Weights of a small transformer language model.
Size: 8 layers, MLP 1024 GeGLU, vocabulary 2048, 8.92M parameters.
Architecture: RMSNorm before each block, no biases in attention or MLP.
Each number is 128 + 32 x the weight over its row's rms, rounded and kept within 0 to 255. Layers, rows and columns count from 0. The size above them is the row's rms in percent of the matrix's.

# layer 3 MLP gate, 1024x256, rms 0.394, rows 201-235, columns 0-63
size [ 98  98  98 104 100  98  96 100  98 101  96  97 100  97  97 105 100 104 102  97 100 100  98  99  97  99 101  92  98 106 106 101  97 102 104]
[[123 144 143 117 114 115 107 169 139 139 165 164 159  84 148 223 129 140 147 142 133 150 125 123 137 101 168 105 187 144 121  43 146 174 106 158  93 136 151 122  57 139 124 146 135 120  77 124 105  89 149 126 143 109 152 151 169  75  18 161 150 124 152 148]
 [ 50 175 111 177 155 104 181 138 155 173 173 108 149  79  95 112  92 151 154  71 111 137 114 107 136 162  95 122 121 106  62  89 113 151 127 158  80 106  78 110 126  87 120  50  92 109 144 146 102 162 132 164 103 110 135 147 172 159 111 132 155 118 145 134]
 [127 195  90 139 122 149 128 131 142  87 153  95 107 121 128 129 130 124 119 116 120 160 140 116  96 125 167  81 145 157 123  65 147  89 148 152 127 169 174 143 176 174 159 139 131 161 156 159 121 138  85 150 141  98 161 100 104  88 120 149 152 198 154 136]
 [ 94 144 146 108 124 190 117 136 121 123 142  99 104  97 208  82 170 122 137 159 136 198  92 107 145 136  73 148 130  76 112  46  87 115 148 100 156 157  87  83 120  92 137 120 140  77  90 171 135 113 165 136 115 144 125 121 138 131  81  88 147 169 156 127]
 [150 113  59 124 187 155 106 150 158 160 188 143 136 123 135 192 132 136 172 108 188 127 120 169 155  86 143  93 132 103 169 126 193 152 122 160 124 155 112  98  97 132 117 120 136 108 146 104 150 107 148 129 125 133 157  88 137  84  75 154  99 129 152 171]
 [133 113 133 119  77 144 121 104 133 141 144 109 177 138 105 145 125 127  74 132  90 185 115 111 129 109  99 101 185 165 116 116 148 101 115  86 144 116  96 179 140 150 130 145 116 124 158 166 157  88 140 119  96 149 109 152 183  84 151 177 113 102 146 141]
 [134 101 131  97 133 163 179  68 135 141 163  77  94 167 117  93 156  67 153 111  79 150 136 143 130 105 130 118 164 179 145 138 109 200 162 128 140 104 101 138 129  77 110 116 155 172  69 189 170 104  54 125 152 165 192 158 113  80 141  89  92 115 129 125]
 [162  81  97 152 120 124 158  57  93 142 165 106 104 138  93 163 168 104 116 124 153 163 160  74 123 146 146 135  87 140 153  70 123 134 184  89 155 149 145 123  70 124 105 113 120 140 106 151 108 151 137  86 103 135  86 112  79 163 151 106 116 137 121 126]
 [ 82 110 111 137 203 157 163 166 106 150 106  79 158 124 175 111 130 154 116 128 112  71  78  79 138 201  92 115 126  93  83 132 122 117 127 133  88 180 191  90  81 107  90 131 143 134 168 137 213 112 105 109 130 104 123 166 162 166  89 104  77 119  99 136]
 [114  98 177 131  98 118 130 172 120 171  95 132 118 131 106 137 150  98  65 138 131 128 132  66 121 159 109 102 135 135 150  93  65 108 139 145 105  77 126  90 126 183  83 139  89 107 124 151 150 143  90 145 118 191 157  74  87 104 159 110 121 102 136 131]
 [ 84 107 161 189  96 103 152 120 139 147 128 107 191  99 115 163 178  73 113 113 189 152 148  58 115 116 151 156 154 179 107 126 131 131 224 155 142 105 149  94  77 179 114 132 128  97 141 144 185 142 184 164 144 167  93 107 112 101 156 143 160 104 163 160]
 [149 114 124 143 123 115 151  99 171  89  97 131 152  73 138 171  75 136 109 182  80 136 165 107 110  89 132  69 147 177 152 106 137  98 141  72 160  77 127 144 166 188 138 100  97 104  98  89 136 113 100 128 146 143 155 170 102 159 146 151 130 140  97 126]
 [172 178 172 127 137 129 113 141 133 101 141 123 151 107  67 107  66 106 172 102 121 115  77 153 121 129 142 177 113 162 133 157 100 133 136 100  69  98  71 106 137 129 173 118  96 105 164  91 166 165 221 202 108 143 131 155 146 189  75 143 151 157  49 111]
 [155 127 141 137 127 113 110 169 115 109 108  58 105  84 169 149 140 131 123 147 138 121  61 112 126 171  74 108 107  50 172  96 148  93 116 143 116 132 130 144 107 135 108  53  88 124 121 135 122  68 112  96 158  82 158 121  87 143 116 166 134 158 149 205]
 [137 142 114 147 148 105 131 152 121 131 129  61  75 123 133 100  69  69 108  90 100 153 121  96  74 129 154 106  98  94 148 165  96 161 100 121 172 165 153 117  46 114 158  96  52 123 151 185 119 118  65 111 200 173 132 101 106 176 141 114 167  90  91 123]
 [146 101 170 141  78  94 177 117 190 123 107  99 144  72 123 144  92 113  88 166 138 210 117  83 142 131 130 175 139 155 157 175  97 119 104 161 131 155  65 153 108 140 101 162 135 118  91 108 171 103  80 139  82  57 127 147 105 149 135 134 141 138 117 140]
 [106 120 132 123 100 112 195 156 131 158 141 143 101 156 124 140 138 167 136  72 118 123 131  85 161 125 216  73 169  90 120 202 178 106 151 167  99 180 101 137 115 126 114 104 160 102 140 160 165 129  98 110 183 109 144 142 130 164 135 104  96 102 140  77]
 [142 135 103 156 128 160 126 114 131 113 136 148 148 100 111  65 107 104 126 142 113 140  89 118  94 121 152  82 133  85  84  96 156  69 125  99  67 127 115 130 113 109 139 152  96 111 104 108 111  61 150 127 124 160  78 135 142  80 167  66 146 158 195  93]
 [ 98 133  75 170 133 109  84 160 131 133  74 159 104 118 135  99 138 159 142  93 121 112 142 164 190 125  97 177 164 140 113 115 157 127 152 110  94 143 137  90 111 126 145 100 153  84  85 123 123 166 150 119 120 169 138 107 166 117  57  82 133 134 164 103]
 [153 120  85 143 142 178  79 134 125  77 121 152 181  84 135 135 119 106 137 111 126 108 111  98 114 136 107 169 117 123  89 176 110  99  98 137 110 151 162 115 122 171 118  86 142  97 113 101 191  78 162 145 133 144 134 110 144 123 109 171 193  70  80 149]
 [124 108 153 108 142 164 101 138 163 165 133 118 119 122 144 123 137 136 154 128 117 107 112 202 128  82 148 118 145 142 121 157 108 166 101 115 119 121 120 112 114 128 137 193 158 117 150 170 167 107 108 125  90 100 142 114 134 100 109 123 143 179 107 140]
 [135 122 193 122 145 149  82 122 160 147 142  89 135 119 133 173 106 111 146 166 141 108  93 179  85 121 174 124 126 125 101 112  79 163  64 169 152  89 104 145 113 181  51  60  69 159 152 132 174  87  97 125 118 180  57  65  91 107 159 158  30 154 143 120]
 [179 141 149 132 130 127 130 143 127 152 140 123 126 180 103 138  96 102 159 139 152  75 101 125  94 145 103 111  99 130 136 116 109 147 192 168 169 189 150 100  89 191 161 162 113 152 153  93 150 152 134 113  78 111 144 109 145 122 116 177 163 137 127 123]
 [140  86  88 182  49 116 192  96 129 161 147 174 109 108 153 106 130 123 170 182 132 106 122  67 110 173 106 151 124 103  77  86  87  67 149  79  43 114 160 170  92 165 139  71 136 123 116  95 102 134  98 111 135 119 150 148 179  94 160 122 146 121  71  69]
 [138 141  78 146 112 108 143 155 141 129 111 102 123 182 144  98 166 137 158 162  99 160 103 100  97 188 129 129 138 109 114  83 119 175 188 135 169 197 141 140 169 140  72 204  75 139  66  82 159 146 105 129  94  92 149 142  95  78 158  89 126 101 130 125]
 [100 153 107  88 144 175 142  89 100 199 119  78  79 109 120 103  56 158  95 166 155 132 135  93 106 112 155 136 193 120 164 135 156 114  78 160  73 164 130 131 161  96 140 107 197  85 135  91 132 152 142  96 187 150 108 118 174 174  96 103 118 135  74 134]
 [164  78  91  59 114 107 148 132  81 110 118 100 125 136 135 138 117 188  68 117 142 133 123 190 105 118 143 166 119 112 161 126 119  86 131  83 114 126 107 147 166 136 185 100 122 136 122 118 187 174 140 123 154  99 127 109 132 111 187  55  90 142 148 122]
 [110 192 153 175 169 168 104  95  66 140 147 120 112 148 206 142 167 110 125 145 117  98  41 188 117 100 212  80 125 160 114 197 117  64 113  69 111 163 160  85 160 160 147 105 146 139  46 140  92 161 154  96 146 151 146  93 132 153 134  99  74 176 143 115]
 [106 110 165 134  63  98 115 118 137 122 141 151 136  91 193  86 110 183 177 205  95 127 139 104 194 147  97 174  82  95 144 117 100  79 109 135 124 162 150 107 106 105 179 173 104  97 118 137 122 152  51 124 109 140 154 145 132 136 152  80  81  78  94 118]
 [158 185 111 121 150 163 130 131 144 116  94 195 111 124 116 113 128 145  77 160 118 161 100  79  99 110 182  93 137 106 143 116  88 131 102 148 132 182 145 138 119  99 119 175 118 151 112 133 143 111 155 150 106 196 179  67 154 168 130 152 134 140 151  83]
 [ 86 155 189 134 154 157 144  87 118 130  93 167 109 156 142 165 134 139  91 136 155 120 158  96 119 129  98 124 173  73  88  86 135 143 119 116  99 139 131 170 149 138  85 120 144 138 103 105 127 125 166 163 108 131 150 138 181 140 125 196 131 183 184 124]
 [124  92 156 100 111 112 143 124 166 121  39 143 121 170  91 145 212  88 193 147 110 133 133 148 139 149  67 143  70 114 165 143 123  81  61  92 160 127 111 110 131 163 144 171 155  97 146 105 162 127 155 135 123 122 192 106  89 109 169 116 144 103 129 168]
 [169 126 107 114 164 112 186 108 192  85  79 141 124 143 223 147 109 121  69  77 148  77 106 155 160  86 104 175 143  78 107 149 138 155  89 109 138 120 128 152 126 128 109 162 114 170 200  59 105 114 150 178 121  96  54 100 149  92 162  86 128 175 174  86]
 [107 140 182 106 102 125 138  75 112 136 155 108 127 106 155 119 170  61 146  57 137 183 122  99  62 152 198 137  98 127 121 145 136  83  92 172  89 104 125 135  82 103 110  82 122 140 129 135 161 123 101 138 131 126 163 176 108 131 101 170 131 103 106  89]
 [139 140 117 194 117 119 152 125 100 123 116 167 154 110 124  79 112  88 126 149 125  89 146 132 116 145  88 130 131 148 147 130  87  85 141 177 142 128 139 139 131 149 143 193 154 137 110 103  94 111 121  80 119 125 113 182 128 139 134 149 153 139 108 175]]
# layer 3 MLP up, 1024x256, rms 0.422, rows 201-235, columns 0-63
size [ 98 102 101 108 102  98 101 103  99 102  97  95  98  93 100 110  96 103 105  93  98 103  96 101  99  93  94  93 103 107 111 100  96 106 105]
[[132  99  95 123 139 144 157 188 106  86 117 134 178 177 178 137 148 145 151 112 190  83 108 114 107 135 125 147 123 135 162  55 134 136  58 148 107 121 145 148 187 128 166 122 136 105 144 131 123 190 127  68 146 164 124 170 119 135 118 140 138 150 138 120]
 [ 74 183 159 137 160 111 126 145 115 123 162 152 175 122 103  76  61 170 156 107  75 145  75 129 105 123 101 142 142 171 102 153 116 101  84 103  78  89 105  69 114  99 125  86 165 125 119 143 147 130 125 103  66  94 127 126 144 112  81 117 159 154 152 151]
 [109 134 100 147 164  95 117 108  98 128  81 113 157  80  62 131 111 170 161 120 127 129 150 145 110 149 197 132 139 149 172 104 149 133  40  83 115 183 132 119 130  92 182  99 119  97 171 164 114  96 164 101 138 149 148  88 111 138 127  94 117 133 110  78]
 [100 122 140  82 130 160  94 199 107 214 204  79  96 173 142 116 156 163 121 115 139 140 114 178 120 157 160 108 142 117 136 117 157 140 118 175 155 130 166 116 107 152 146  65 171  71 117 195 160 121  43 138 101 103 168 131 161  91 156 181  97 173 147 176]
 [136 133 114  97 100 149 185 132 135  61  97 120 122 172 141 101 165 148 141 125  68 133  91 112 130 153 126 179  96 148 119 125  75 115 127  94 146 116 184 162  85 123 165 157  96 156 118 128 179 118  78 105 137 165 129  96 118  77 115 172 180 138 191 162]
 [112 147 181 154  98  98 163 173 179 126 153 117 146 166 119 155 106  99  71 131 145 146  53 128 107 147 135 100 117 170 117 162  93  96 164 111  55 123 121 156 129 141 191 147  99  94 140  74 105 167 121  98 126 142 200 108  73 186 141 104 113 124 141 159]
 [149 138 120 131 144 144 146 106 108 153 146  64 118 141  96 133 144  95  69 140 114  88 112 121 198 187 145 139 130 150 152 145 112 157 146 123 164  99 115 119 127 121 192 154 172  68 125 146 132  92 120 116 105 157 133 150 132 100 150 120 109  85 148 136]
 [120 112 121 184 163  87 120 156 139 181 110 123 113 153 136  73 135  75 168  85  56  62 137 173 118 107 129 165 138 115 101 112 111 105  82 144  64 115 108 137 186 155 123 130 135  93 109 149 141 103 164 120 162  62 128 125 126 115 158 117 134 159 179 153]
 [ 97 157 119 145  88 187  99 140 148 158 117 188  95 158 157 156 127 126 148 138  81 160 144 161 161 143 155 129 131 133 154  98 121  89  94  77 198 134 134 128 148 174 162 147 129 144 126 165  98 118 107 147 159 125 149 119  82  90 181  84 106 145 177 181]
 [ 69 169 184 105 159 166 136 160 158 160 160 154 114 129 135 146 166 113 120 114 113  94  95 142  83 139 135 130 157 137 103 132  97  75 126 134 103 152 136 159 122  53 113 149 177 134  92 147 141 159  72 140 128 121  97 130 114 141 112 155  69 183  78 180]
 [162 120  72 162 152 173 116 111 155 106 187 104  85 138 172 111 136 124 126 166 152 130 122 115  98  97 170 122 141  96 153 122 112 152 149 161 155 122 149 126  75 134 124 100 110 127 143 119 128 146 141 122 121 112 106 126 163 141 126  88 127 185 113 112]
 [146 113 127 174  94 133 135  85  98 104 103 117 176 114 115  95  48 100 168 136 120 112 142 160 105  89  68  63 101 134 126  88 187  91 104 163 123 136 116 140 116 157 112 131 103 157  97 148 144  96 141 153 179 119 167 163  83 141 178  84  99 114  78 181]
 [ 83 174  32 103  92  64 119 147 186 107 135 169  66 140 169 128 110 144 114  66 103 132 125 116 102 105 108 122 159 114 100 143 175 119 133 129 144 128 160 168 113 113 112 174  84 155 120 174  76 105  57  78 156 112 152  79  68  93 107 139 135 156 133 145]
 [128 104 126 120 205 172 134 111 173 153 160 100  74  98 165 163 113 142 145 140  72  99  98  86 127  95 144  93  96  93 127 115 142 139 132 123 146 152  85 127 130 163  93 140 168 134 174 136 151 182 109 112 142 188  90 174 149 100  75 165 109 138 114 157]
 [179 106  83 106 112 113 117 170 107 128 102 115 147 130 131 142 171 189 196  97 110  58  97 168 128 144 154 131  74 120 103 131  88 110 169  60 153 112 113 120 122 133  88 177 128 116 118  93 150  89 150 139 147 104 151 130  85 117 125 187 144 152 189 118]
 [164 100 112 163 173  95 190 145 121 105  73 171 160 110 148 131 151  99 146  91 154 120 149 112  62  86 119 130 135 145 132 114 153 109 115 179 163 186  76 156  91 138  69  96 161 123  70 150 102 117 143 144 164 110  81 156 149  73 134 113 148 123  84 158]
 [132 187 129 133 102  82 117 117 109  97 102  99 105 150 166 157  96  90  98  91 186 108 123 143 122 187  65 152  74 150 146  94 118  86  77 123 158 104 125 133  89 158 152 151 132 171 118 136  82  88 159 164 152 147 130  83 139 103  98  88 176 137 107 134]
 [157  99 158 187 161  71 130 148 183 129 153 114 112 125  96 137 123 138 117 120 163 180  95 132 116 116 212 129 167 145 116 124 147 138 180 226 110 113 137 104 141  97 133  91 148 136  92 111 129  97 140 169 165  84 104 135 153  81  95 156 103  93 112 156]
 [133 148 119  94 134 190 134 107 145 172 144 130 106 132 131 197 107 104  81 159 137 104 147 158 122 103 168 146  77  86 109  99 142 127 153 125  86 131  93 141 112  75  59 130  82 156 140 123 131 106 180 116 164 124 165 157 134 131 127 152 155 155 142 170]
 [109 141 164 113 143  71 135  84 143  66 118  84  83 133 156 107 168 138  94 165  66 119 141 180  95  83 149 180 138 149 137  94 163  95 141 146 128 172 133 155 115 118 129 133  53  84 148 123  89 191 167 130 142 124 172 154 155 169 170 136 139 150 150 177]
 [152  77 149 139 161 114 165 155 108  90 149 164 169 108 139  95 119 144 175  55 171 100 154 125  95 112 114 125 151 131 161 129 189 110 115 191 153 122 151 102 133 144  83 150 109  86 169 178 135 137 155  89 142 129 126 153 150 103 158 122 148 111 177 124]
 [141 105  31 159  84 135 129 131  99 116 140  96 130 110 129  88  98 131 143 122 105 131 110 111 121 177 204 148  87 137  94 130 161  85 157  46 164 145 116  90  88 180 141  94 130 152  92 138 116 143 110 104 169 158  98 139 109 167  87 113 102 136  77 115]
 [ 96  88 107 104 100 116 154  82 131  87 154 148 131 159 152 208 140 100 166 160 140 140 126  95 102 153  98 115 141 114 127  59 136 119 110 105 102 110 180 157 126  86 110 180 180 119 116 168 122 149 155 112 161 118 118 154 126 104 136  84 185 121 132 137]
 [110 129 106  93  95 150 127 188 148 118 103 134 175 118  91 117 192 153  99  92 168 127 107 128 178 122 119  10 161 120 153 138 151 182 176  82 133 156 196 151 109  93  89 171 156 141 121 120 109 123 241 178 143  73 130 129 142 128 123 101 181 119 115  92]
 [138  79 164 111 161 124 112 138 148 104 190 111 128 146 146 145 114 161 185 125 116 161 180 140 117 136 164 219  96 130 115 116 142 102 146 123 140 112 113 124 114 165  81  90  91 129 171 172  80 124 145  97 147 150 115 110 162 151 116  81 123 124 144 135]
 [134 126 210 128 103 113 115 130 119 103 151 116 182 115  90 129 140 159 168 114 108  95 137 165  93 113 123  61 130  92  46 143  87 120 121  54 141 103 179  99 118 132 138 143 112 141 131 140 144 106 109 146  83  78 105 106 161 146 130 155 157 135 173 125]
 [139 148 144  37 105 125  95 124 142 123 157 178  97  76 124 184  43 102  77 186  97 148 145 134  42 158 116 166  72 187 173  74 108  94 130  96 119 125 112 132 119  73 129 151  89 135 111 117 121 133  84  97 129 149 126 209 160 173  79  86 125 149 141 108]
 [125 144 129 130 156 115 126 131  95 154  48 153  86 150  93  63 104 127 190 140 123 138 131  46 139  85 104 146 161 116  70 100 114 162 102 167 158 121 103 121 140 130  96  97  50  83 124  64 102  98 114 103 123 145 115 127 129  97 138 182 142 152 174 112]
 [ 94 167  98 101 160 176 141 124  58 119 159 145 146 137 138 176  65 105 134 130 159 110 160 121  56 199 191  69 118 182 159 146 165 137  85  94 114 107 188 133 156  74 123 152  91 144 121  95  62 211 142 115  99 155 181 148 131 114  84 140  86 122 107 130]
 [157 116 112 119 120 104 120 161 113 128  84 135  91 149 137  94 118 112 180 140 159 128 130 147 185  81  45 176 114 118 219 123 176 110 114 136 170  88 119 132 149  86 125 127 157 169 110 103 149 133  83 109 158 116 144 176 152  59 196  82 150 109 150 140]
 [128 135 112  76  93 136  81 120 103 129 177 119 139  91  86 118 147 163 133  83  88 100  93 111 147 102 136 115 169 121 108  99 138  87 138  87 174 118 151 127 121 138 105 203 148  74  95 176 103 146 113 129 120 122 147 146 105 129 111 126 182 147 164 153]
 [139 119  82 138 100 172  93 104 134 103  71 148  68 174 139 110 133 110 144  91 124  93 133 155 152 182 145 109 156 155 157 171 104  63 101  51 131  63 110 127 104 147 106 102 136 117 113 143 156 147 117  85 152 126 157 152 107  92 144 119  92 165 147  94]
 [143 156  77 118 157 133 162 113 104  74 145 159 108 173 167 165 115  95  97 102  82 149 114 171  22 121 125 145 109  82 187  95  85 117 138  74 187 115  89 118 127 106 104 154  59 179 182  56 159 142 132 116 123  96 147 149  80  79 177 106 130  87 146 126]
 [ 76  44 145 117 123 151 100 119 114  89 168 130 132  83 142 107  88 109 155  80  74 129  96 135 129 129  69 116 134 126 186  83  92 126  77 128 116 132  89 134 139  95 129  46 132 101  85 121 122 157 101 116 110 124  65 109 177  86 119  84 134 129  87 123]
 [139  98 163 188 126 137 118 144 104  83  93 127  97 114 182 131 136 131 170 116 150 140 184  81 128 131 155  89 138 167 147 134 143 151 128  80  85 162  87 104 132 117 180 110 143  91 163 122 101 138  58 117 107 141 112  96  99 169 101 109 105  81 112 136]]
# layer 3 MLP down (transposed), 1024x256, rms 0.196, rows 201-235, columns 0-63
size [ 97 100 102 105 102  99 101 104  98 106  99  98  92  98  92 105  96 103 104  97  99 102 102 103 103  98  99  94 101 106 107 101  96 105 104]
[[105 159 123 171 157 113 153 206 131  66 162 120 111  64 209  96 200 170 133 174 166 145 129 121 191 123 133  19  94 115 147 113 130 172 108  84  67 113 184 124 157 121 126  89 188 194 118 146 122 114 178 100 116 164 141 132  99 196 164 127 137 167 171 100]
 [111  88 153 184 134 137 120 126 116 105 100 120 127 164 154  76 187 187 134  99 157 125 113 119 158 135 102 110 176 140  95 149 114 103  83 154  94 107 133 152 172 191  72 114  89  86 138 181 159  99  56 187 118 129  95  69  95 193 151 149 145  62 174 170]
 [151 138  99 179 137  41 124 137 125  62 197 191 113 122 131 122 131  95  53 152 140 186  97 152  94 179 134 109 154 139 170  68 170 139  69 105 164 105 153 139  86 162 156  79 142  66 130 184  90 104 183 163 148  96 102 120 127 134  91 148  92 148 105 114]
 [195 122 117 129 133 116  98 109  96 105 108 116 115  79 164 145 162 116 165  82  59 132 106 102 147 148 109 147 113 109 120 137 155 201 146  98  88  49 129 146 131  83 136 145  92 156 192  91 185 143 200 114 110  90 165 104 118 155 119 135  96  81 101 154]
 [104 152 176 147 134 112 153 125 130  70 128 121 128 158 114 128 139 146 125 166 201 146 142 144 141 109 192  45 184 176 146 175 105  96  82 178 138 138 145 129  89 143 117 106  61 106 168 141 102 151  68 148 110 148 128 107 155 121  96 143 131 142  99 114]
 [114 192 153 109 154 116  74 156 183 156 137 143 127 190 114 112 115 132 124  69 140 115 136 129 116 126  87 104 112 142  85 128  93 135 151  79 111 207 127 136 127  64 153 129 144 133 104 129 133 149 144 147 156 164 142 171  99 137 153 132 110 106 189 104]
 [177 145  95 118 133 115  97 132 145 143  52 161 107 101 144 198 111 135 115 147 103 154 142  75 108 100 155 109 133 184 126 118 116 129 161 112 131  89  94 166 131 129 139 101 147 151 188 128  97 145 104 116  79 125 118 170 118 124 129 102  90 105 110 110]
 [141 130 103 169 149  97 142 169 199  95 155  96 142  91 131  97 153  89 166 146 131 130  78 121 120 162 120 169 103 108 113 153  43 128 165 134 149 151 134  99 114 158  91 140  94 142 140  84 100 132 103 101 117 165 148 133 127 188 144 115 150 119 144 112]
 [121 199 166 185  97 147  70 117 105 125 156 119 162  91 112 123 156 162 170 121 161 128 137 181 143 130 142 157 107  95 133 122 167 149 180 114  48 130 107  90 129  83 138 100 122 118 120 162 124 104  81 169 118 126 109 144 137 125 161 116 149 144 132 107]
 [165 126 109 129 191 149 101  94 120 159 123 112 143 109 133 103  92 114 116 177 164  85  59 128 105 119 147 100  78  70  64  92 155  92 154 116 152 120 100 197 142 210 121 123 130 146 161 192 187 103 138 124 113 114 145 125  77 176 203 176 108  72  86 125]
 [104 165 113 155 154 156 144  99 153  69 155 130  90 125 107 129 110 154  98 156 117 167  91 146 174 130 159 143  65 117 144 117  82 159  90 102 100 128 210 130 117  96 157 140 137  93 158 149 148 155  98 139 133 106 177 114 150 139 154 132 133 168 159 109]
 [106 144 114 110 160  89 129 110  99 161  87 135 164  92 120 103  94 141 165  78 163  76 119 118 110 125 144 111 138 166 119  91 114 136 168 140 111 103  77 167 215 158 150 142 168  63 161 199 141 115 137 113 107 165 124 173  26 124 165 135 118 126 138 136]
 [ 67 144  59 110  98 103 176 159 151 133  94  83 164  90 149 118 138 121 101 123 170  72 106 114  88 148  95 127 184 114 124 117 130  93 155 150 185 200 112  87 133 106 133 154  62 134  80 129 139  54 135 143 175 120 146 138 121 164 113 147 145 143 153 115]
 [150 141 110  77 159 181 142 132 158 154  98 180  98 105 101 126 142  95 149 167 144 110  88 132 159 128 101 112 108 140 135 117 116 106 133 129 110  96 140 126 131  97 106 136 151 166 160 101 132 166 117 136  95 114 136 101 175 116 104 155 130 116 129 148]
 [162 137 148 107 136  59 123 129  55 166 114 105 119 142 102 101  54 122 160 122 178 129  36 105 114 115 137 102 126 100 166 135 176 161 162 131 145 194  77  90 111 170 176 119 133 124 129 167 123 104 152  98  85 104 127 138  66  64 177 170 104 165 148 132]
 [122 165 163 139 168  84 141  97 100 168 112 133 160 152 101 150 172  99 148 151 129 104 177  97 143 156 129 104  92  99  54 126 140 113 133 173 111 120 138  65 113  93 166  88 152 119 156 153 205 152 127 149 130  97 136 100 151 107 140 122 173 150 128 104]
 [119 144 150  60 113 132 167 110 147 147 102  95  74 118 130 106  78  96 151 140 120 127 119 132 123 154  86 102  95 101 121  81 124  90 156 192 136  94 121 103  81 144 104  99  82  25 112 164 120 173 118 109 127 150 162 174 124 129  98 154 168 155 106 150]
 [131 112 133 109 150  91 119 135 128  82 121  90 133 114 152 135 124 123 116 137 158 155  93 141 139  86 146 100  92 170 132 111 169 139 104 135 148  93  86  92 119  98 143 107 135 103 131 111 145 121 165 169 142  76 147 181  79 129 163 104 137 114 118 209]
 [144 113 127 128 125 126 133 124 149 100 107  81 182 106 160 123 134  97 144 107  85 117 149  70 104 129 154 112 120  95 164 109 157 164 117 169 188 174 106 198 151 109 129 118 150 152 185 127 101 138 185 128 101 131 134 137 137 196 144 150 115 142 111 143]
 [145 127 110 112 138 146 122  92  99  95 113  97 118 157  74 109 171  81 185 101 111 111 167 113  84 149 153  98 136 141 132 126 161 180 184 106 137 165  85 178 128 128 151 111  93 165 100 187  99 169 168 134 117  68 127 127 161 156 148 168 138 173 115 111]
 [129  84 164 119 122 143  94 112  94  83  96 151 120  97 206 106 125  67 135 142  92 121 184 127 108 137 145 111  95 148 114  94 152 154 143 128 100 105 168 132 166 114  76  85 101 128 174 145 114 158 211 136 127 136 123 130 129 109  99 140 177 164 107  79]
 [160 127  72 133  84 214 121  55 125  99 137  89 110 144  86 140 155 207 132 126  88 103 127 142  60 208 103 160  85 127 205 190  68  98 106  74  90 126 112 151 142 196 148  95  43 139 174  78 127 164 121 134 184 135  94 173 115 171  82 147 122 161  95 152]
 [115  88 128 120 142 105 128 112 186  92  93 163 151 106 125  95 183 181  65 101 182 147 143 150  78  97 157 134 152 122 152  81 147 100 192 173  93 135 114 115 126 143 175  70 149 128 166  96 179 141 111 108 133 193 132 107  92 157 101 101 125 116  91 148]
 [161 139 101 162 160 143  99  82 118 144  96  80 190 129 113 119 130 154 111 188  71 150 100 142 127 102 147 135 173 145 160 156  82 123 116  54 123 185 145  56 103 168 176  99  86 166 141 144 101 173  99 165 120 148 200 122 109  95 108 135  92 162 126 161]
 [149 112  98 131  70 105 107 110 145 195 166 134 175  58 125 158 143  83 100 225 140 117 137  91 151 145 132 100 149 151  85 145 146 106 134 177 134 136  49 119  65 130 121  90 145  94 204 170 126  82 121 199 121 120 112 149  98 116 124 131 145 116 103 113]
 [137 154 136 135  88 147 150 145 128  95 122 160 142 147 123 137  99 146  76 123  90 122  83  88 139 163 116 153 132 133  54 149 103 147 148  44  96 140 101 106 138  99  94 178 116 121 155 136  93  90  95 147 109 145 120 105  84 163 132 169 169 130 112 110]
 [ 72 125 105  98 114 115 147  62 156 164  64 176 108 117  85 150 129  80 130 136  94  95 137 141 140 152  93 128 133 144 124 130  91  68  96 171 188 133 173 150 113 167  32 115 169 175 149  97 155  93 147 134 135 116 126 169 169 214 117 184 139 129 137 189]
 [100 124 120 142 168 141 165  72 125 140 103 134 125  71 114 100 133 162  91 110 152 195 203 172 104 146 137 106 109 105 110 150 112 190  76  56 127 177 154 159 135 113 126 151 137 154  87 139  75 125 124 166 130  77 131 145  90 102 114 110 123 133  96 111]
 [110 155 150 142 130 150 120 186 127 130 110 193 191 160 121 136 116 101 101 136 109 138  98 148 159  90 174 131 145  91 119 166 108 104 139 134  87 144  95  98 134 102 155 157 131 130 186 143 180 119 145 137 161 131 144 161 138 163 150 132  95 112 116 167]
 [ 92 181 101 141 118 127  98 161 190 145 183  74 104  95 161 166  83 153 137  78 177 107 116  73 148 130  79  97 151 128 186  64  87 140 106 120  95 147 143  82 143 108 164  99 136  99 210 162 147 100 166 124  86 176 180 133 204 130 169 119 162 122 102 120]
 [149 135  92  99 118 113 113  93 104 166  76 150  99 144  58 189  77 142  96  98 122 120  75  72  88 139  97 177 120  93 115 171 190  96 129  83 176 123 121 144 114  50 119 105 121  77 132  89 178 148 143 186 131 149 179 132 138 140 146 169 105 120 142 151]
 [110 100 160 148 109 131 182  74 117 140 142 119 145 159 158 131 106 129  67 103 127 158 124 114 123 160 156 166 135  93 169 167 142  72 110  57 188 163 176 161 118 101 153 139 151  80 118 181 136  89 152 156 153 122 103 101 146 105 105 144  92  83 138 149]
 [157 163 167 133 119 143 136 149  86 149 217  93 163 107 137 164 116  94 128 115 155 116 153 147 116 155 160  81 167 100 126 160 151 138  90  74  82 151 147  93 160 128 168  91 100 178 117 166  96  55 131 145 136 159  26 123 130 148 164 163 134  86 116  86]
 [154  83  97 117 132  93 119 125 135 151 138 144 124 151 134 113 127 190  94 101  94 112 142  80 107  98 201 111 150 142 157  98  86 112 122 219 132 137 125 165 137 100 142 119 119 121 167 112 139  95 141 122 127 117 148 124 155 111 147 131 183 123 105 124]
 [122  89 147  84 174 127 199 127 111 130 131 145 134  75  96 185 128 153 153 154 115 122  69 115  53 179 185  84 156 143  93 116 129 123  74  78 120  96 117 180 171  98 116 102 134 186 132 126  56  97 169 111 112 183  76 151  75  52 143 172 165 129 168 204]]